{"num_hidden_layers": 13, "head_dim": 32, "batch_tokens": 32768}
Each number is 500 + 40 x the weight over the matrix's rms, rounded and kept within 0 to 999. Layers, rows and columns count from 0. Numbers have three digits each.

# v: layer 3 attention value, 96x96, rms 0.161, rows 77-95, columns 0-47
# o: layer 3 attention output (transposed), 96x96, rms 0.31, rows 77-95, columns 0-47
# up: layer 3 MLP up, 384x96, rms 0.174, rows 0-40, columns 0-47
# down: layer 3 MLP down (transposed), 384x96, rms 0.0414, rows 0-40, columns 0-47
v77:460512538540451498484500501528471538513479529531496507517502509557472484484530528479580539489557511492531471515506561499507494507485460538492540
o77:483564466481485437522519455561553454521509506484493504464501470522470532554515452480531471514496465536504549515465519492514472563538531502548455
v78:501476519585526524504569543508552487507533496474523442455522500441522510425488463488429490494520503514510456568443482519471557465479434508566459
o78:468502455440514537458461472438481530510540553540543525559496515472503466475482534564526473486551517524587497525556518416460541565507507499587561
v79:511466483448456464489581574549510430487440508504520407542557568505484445405515468592535461536418534581511498500532473493526504438616487432520464
o79:382482442506494532484535532497459473548528508494520536488541469487502521497478464514482477475510457467485519467555505470417485484446516521498555
v80:501423521583410482475477498486477412498460527534457472550446472500423554480510424508520466458501460521576521481512479552531540534491522465608471
o80:451574467542544514484482528495513512419419532556448519528508500485481502523458478425545460423543522434515482419426567488452430552498482517465550
v81:498518530523465463471448502446499497530441473496475518493546497499453525523486482511513520503501514465511511474508442558408431516472532480541490
o81:489522471528546444528480564579564507514558473486447457530496507449413467451523476445576514529530482526541544511580483508511609468530488480517582
v82:477486456526491470563506552485507476493529476516500420512476531492506463499490470515495605524435506494483449501435517530521504447532493494446502
o82:510491472510476507536542533528518455460507492466559476478474498501464444445545501508490475549414474567513485533506460481445454552449470458489499
v83:539505545536493536530454540469536591565464495577509478519474458488527511466513481500549470525509500498505474500506468451504514452484513417491471
o83:479548465468481518455509513538524472532525475488559458502522513494438396480498507550477471477545552477524560469472493522531501518517531566534520
v84:493462491459530535448479557475500494463479553519500492517488505496513456498467555476556547481487476541448580535502545581431551455516466468517502
o84:506483474476483468511464486482515541458460464522467470480469543539495436545531411483487500521513487529475466442510461505513522524404512491502579
v85:572526457491572516527433522458613582446441543510529554486488472541498512526480519471483556414542426477568502575519493493524474557554514521470502
o85:526550506499506493472447446516464437514462509482501472504530514400546462519457559503501485506518518543445530493492525531450442470503482479483506
v86:532568494479599468548534456573516611454480414486530530497600576533512464496485589557587559435508525471432477559427490564507532530507463443515513
o86:496480450511412532511416540467443517522515490481448553475489471447564525529567580500490556560468518504472540497566469481514455507496558496489530
v87:477525529519524512511479478493440444504535537575623550477526504482561474552461499496509451509478512487453500477533419487467524499515418566432533
o87:449508522591501444453475477519466490519505517472455563392507555476503519532570587448470512507446531488497474479478555502495557526474526469525632
v88:463502449562479564507560458479500542585472565507465477473490541547570462499570479519504550569518466497474509527409485537447544517513496505490427
o88:547474480499499521498499522516548497506508453517538558606525437507548505495530447453452534496499514441489478534518508512501447474515523466486502
v89:439517511506424486430593469481521491490476528467482421498471425504444480457483560465542489519500489500490440433473460540444559538481533576468484
o89:444467553472484521519506532504538546503450433457476529454439520527493538485436569554455526485549481521490453476542539479528492510470465520591522
v90:408565462502489591480571516498431505480478498474440539532547573495481542514496521455483483544439539452500450493436451501532491495451583510534523
o90:527429510589498498505495501409516570509509531464569470493509509486539489556516489485524577486495514491474533473527490518482451570480500504494470
v91:520515480466479529542400475501448544511490536438479580406524464507414533459497482455512501495492518436509509493493475525470505567492493521540463
o91:526481513478472579476452419500518551490516513491533451545502479501518489482489502496442515516466483539532536510514471428543521417496497529437515
v92:530526488533430487557505489498555536498465551466462502560542509463451514470532498496461571452476507535542528571486522483599559491454566475475520
o92:533509498495584478496525557547514517534458512471528542484533534513447498533441478496514518474451492511509552462513496531556451495534493572460519
v93:423437450562407524559539495475519533488466490453570463470469484496448537480547530522471530521454491493564474496474486523521545456536511563422484
o93:515501469532512526491569539499536485516478427454445567508484422553446443466459463423469527408558405546499508510499547506520378440518508529563538
v94:539474501571501527495544454440515440551548488549504558477498474502552567449443437447572508460504483502543486486465475424495465476521507507572478
o94:503506514503511535494447434467550496514488549518519505552512537520501465551481519472460585481547492459462523507501530594504587569543383503462518
v95:463481515439492530512536498448479514490562524527502494484467538472457475482509455462495494486523498498445447474381555539487566595435456520507531
o95:552523493481544533484494458499506486486502489431505521452385532518492433421481433560434538583505534567557576432580460578486502423526409491571512
up0:539593500480451528500480527518486470457507547507433524549463487515463500454558518447531484546517435483489501506477444452503477575518496522515563
down0:536429491527496482562579461536484524537495472494462455416490555471519456514404500587451547521484523465467470505472488444480401488436532439445530
up1:471415515533511458507503493552582492520497470502505457501455540514492480481508496489507523455504521557505573491447531505475514465493463493537525
down1:518478459501501449533524578520480452524458569483538493521450497487493490479481451459497504494493486456570493486565575522461508501535555518515460
up2:418573460473458468511465505411601524464451386483530565489515480465548479475456521540391479529484438587535539527453464551490607524562545554459502
down2:446574524516465438506466452585512411498452522458532499482494494525541467509487569607433502613479499464514481493454479507482593585523577608444491
up3:524471387517567470531507417482460444427491549424450494572450508571438534542457531469463449564443538541504521517538575509415547505456457542484437
down3:518563495511524508454502477483498513436451398585550463487441499525426505516420491518537470462475576539626390526556526439487519451483504615451537
up4:532430473458506454545536443528399484461540522541448438503529530487447469461493588526494472545478543493397521520550486501567461525476507507522500
down4:447457516515504559432440536504446543443433540537523483452518563475479435521420525507549524475468444532480560415498518482486520526431446600501470
up5:486477487480484490508489491498497527493477533494517516504515534490494500494494491494476473499505491473486490502473509488493499515517492485485498
down5:490502500503523525485501507519502509502522502465525503496508504504517506486484483508491493490515480506487479490497507497516478476498493493480511
up6:483542529507514534512467554527511470549514482497512458537469539477535525437483490478387482524486510490504523533487456531505492593505478515440536
down6:488477463455483546597520514451497530506466506422574495512461516499509465487526502440507531541449430508545497470430484524564470539570461516490489
up7:574560480556551459458436481507555435541525511486503478591478503481531464520455469461447469498524526423508548511601437519574520475541536537479471
down7:509491446519512574527425484527547532491521464508545500461485489570501517535547514436524554466558523516510466499469474468473456544481510548560558
up8:471451501441479469435464437522495518490458449445420442564554488510478503521470549568556560489440452489548492439544430482537519540483528411462507
down8:489468510601488503484581545571526427579501506440527432427494504458471436417549491480428520553480521524523527441606551502471487458520471500495489
up9:522577521524520450546509447518558596512515508509493501552374498499527556556514514512532441446521528478563541445554448441592589551431542542513533
down9:516445455567525510473489514497589476552470493419505456546420539425435428525519466529525472452461442487520503473522521477478572553469404553498565
up10:464509448496562461516475542505470583560548566534485480498465524540448501545473472443461507468541544461466466458542444489478508511551494539518480
down10:402452461524479510511531478482510470457499437479466499496482484481480558540520505516517511459500472535456461501513505543527456535507475540501530
up11:471424478486539453529510587472507466536459474498394441507530580500461537530498502484489510464482524612547570478505547491557474498433469510450421
down11:514527443411485488542606545514538409497500528492497504548529617536485476494503496503505481500534475481504566464525541540590529485537467565454445
up12:519548539509521470563455472484418497470469584521512492507493545438432535421585526484505534526483419482527522504512514475451540470502548477462499
down12:522523483448488477415545539550486474488402471509538446540506486477466558494516477508518546517532502519489518570530569512486530465487452453533516
up13:531513556463543488529553468555488516518576477510599389531517453507477432541470470392495607482495512587436500479446440464484426468522503443468495
down13:469542488495547534466444519498508555475482490494487506476467540571463554554543502503508501619473446467519473506481552554589519502527477568550479
up14:514515487523557535472532474543488504514546455571513510462473497491535492572508551479495476503466492553490484521436533509533522568489505497485514
down14:491505496507538499492498502561515502481430570476489454478560484505474559492431490479510526487523494481478496438493488569530443499516477532518468
up15:520469466492525486464478494480521516465466505594580507502528405562621557477574507492453546511586461456536540432531492453429480535564510513510468
down15:537519491483452486588475461577510501471498500507519502473483454568493521488538513467493427503544493435575552456524528507495469523413488509519478
up16:505498483525519498581434445508486454444563483465452490485461468552404516545484477481520458583570442503476477480525464585530524402464485447556475
down16:466529485541515512523512580485543437480514484458518486564460481466547561541505449518501451526503511507501445443538576509510590549480474554485617
up17:459493482501543503430521451509529414468532583514559490505543526546517520455525500484539531468488558486502479527431509475520502508550504476554519
down17:532541502569505519513494531571514505539468505451504479534502516515507477508441490544476515515572535500538564495544523497466532578553531421507463
up18:468517472442415558474498445491405410456575497501473499518493586454504540501584453476508451573494486508441421492507552504510424486492513543487509
down18:488526557546464517513519550481529535555450509515489505489529511577505482543524534555517463480445473489505459450486434477519466435469541576474525
up19:457539423499481556465449484420431529440458484564492427422488452519472466408537454538500421448468523533581456495523502619454517494370480478504385
down19:503530442513477494432470496462452525298435488598548525432423489435531557509567426509403438472539447509457533466503480486538455520406433437542441
up20:471489476501439505475501467483451515534425494545484483530427454496506513520472499474483464556541486559480493488477529511518494440503500569522483
down20:499464524532476515568533564471474520486537504452504435462521454569497520529575508478496462508481437493495456504545485517524518442518452551510487
up21:507505446389446453588509488518447520466562442476463504517457462446588517575446519418495489576511553526522420436452495512433519500481578567495507
down21:447406525459471504477474548547476540504422510517409394401558474505539516518476502517467547468569594433471465553509516443495438501527552459521543
up22:521443514436519553569516485492439465526524579515494408504409501502455525460548553505511465450400454524520455548481464529522520494532505497484432
down22:521486430546462519504546476510462495471472467470561518548482560500473568418547488467509508508406507458504402531530493416523465503502502531518441
up23:517547464466399518451529512489450508503490483553554523467532579573515481548513527484521541545439525468453431526542539532484489477368440494493469
down23:584456577364504478467571507472476512461463509445534470480499554587489491509490489548490466485530479502505575440516519499440545497553488516447479
up24:516592478550468565463463499606483562492525488506461619500436450573517548542476544496467567562436520543484600521519450535469589437535481472534421
down24:544542530570527443478437558482470619557427517513505440411366510513471514525373557493414575471545461484495495445545528548489423464581532531549501
up25:529492528560504547507448485462548485463540510485512485463478519537539513528515471484548494537546525526499540522516492545516501464532495502499480
down25:482488485490471523506491502481518475507470457461499518495546503482531478511484573543447500530496492551492448505507515526463512461512518501519567
up26:486490518497531508484502467431464422510489501535493488510451479477510447516510523448489497524469456518449452452550476504512528489516528485575509
down26:474463503486532535512530452499461494524499454504452472531507457499532468531495469507478480531524488514484506488551478518537527515515449459572560
up27:515529509503472491512514548492497504477509517539504502583564476574495537392503469490564434577512503518520472542475495547525482464530476479467602
down27:444539579523468534469584502563563474557447441602512490536527456510527438447506455490552477511466498399508530542580446528509509450509509546559547
up28:477488550512532483479527488554490496529536541501566512537548525572463419502517466478535473530555466447476508405419471511522515462493569511523453
down28:518472496527479413509490435529460559510497575467512565401547513568500569519481461543393470532474529455466433570506572503459451464555574513557461
up29:517538423481526482541488506482492485467606540533475478543454492533548551506477552535474444508490539454456518443479536529590445557578502519538561
down29:423496489569476553543511446565509470527490514453511454566511499490489508475512478457627541484490420444467570517453535483478464537454491508526484
up30:510460424456521425505513506525463438553513522526453556521461530432494495544527436485463464507499479529488530443465518496469450579546463510571526
down30:481522549604612469506490515497512464494459546493502532517512438533534471525534489435501476518485517495501468522541531541472522480560517479523535
up31:470402467449513465515502546531475565474522545560494501492454537465579546437456476564422518587509581517582539469517474487562510451478488493387518
down31:501507418485475559546374524482470581455487519465533552499538548444491452496567522558505557427460501544511521469490509487564501550470541536453487
up32:436489517512462476538436443509478483476549519461540539465563466451424516483483488454553483528491544480456490503521452505496507548472472540502543
down32:438519469518498497528443483536456556465482487461439496501474582481541486470483517528550543529421458432476522478431402532485501515502533545489540
up33:578504457477516491519520415508493504491492530506511471508516554483533510465512514475547497493511522471471516516458526559478496484570520497465500
down33:506478485498457487500500529495481493520492467471494495522504464474522492518491493524535525468510544440468559517540536505463497547435563453500487
up34:543448461439482548573520549464465445521560445493509440488519508481485484501464499595482509475458487485530526572507487564517491438519499506542461
down34:494492517513406531513536474472408482572430407447567534452516509500508490503448435490502495467502551462566490466466469481526471506567514410507485
up35:532566515478516625494502526463465496465526493515530521460519570519571501466514513530484508492469476469544484440509492472518471521522498556520530
down35:536570443508412533534489513464509464522542509520486540479450550551381510463486508535494454484554507574483499499532474490495458482522524483435488
up36:538547551527544502544451462487501449502521501446518487506491414499553450549522503528495468582451487520530455481553498523503528517535529506543458
down36:485537544454532546448525562509493457475486419448486428515551543506575585543517501551486541516513513550558420392454508519459529464491503527539531
up37:528484475532477477437527485503479472544557473480508547450477493539492499516567479491558516552505530472540481502452471541460560522498483518464519
down37:595440464575479532496542496565505486541469509551485526458474535530458521512557494478476512522506483459460553482555464499493563539523459426478557
up38:529502468426475458501490471514467463539550540527492484527505524547531561454494476477430403477438517483506459502439447498469545515605407514455525
down38:488487573527559470395552519566561504628502454506511500481433540565482489555484459544483399429452557548561520491575502457406530464564471498486530
up39:538527457487472492523493460536479501527491488479471497468514484536456527491564507516522505529481483475465479498521504448539459484555481494503528
down39:496525475530460484508467494551508479543505479477461506546534551480486461502512494509453488511471530534456501489538478478509492467482558597497585
up40:466469511550507394532496546522563503524527529518530482530521548543484486513576524437464497488448460498485488490443423530450518514520502515524512
down40:522513413478547489518535495494475558446512544471526447536488480503465465544480478480493504543526515505452498569564531490499508565601466516499525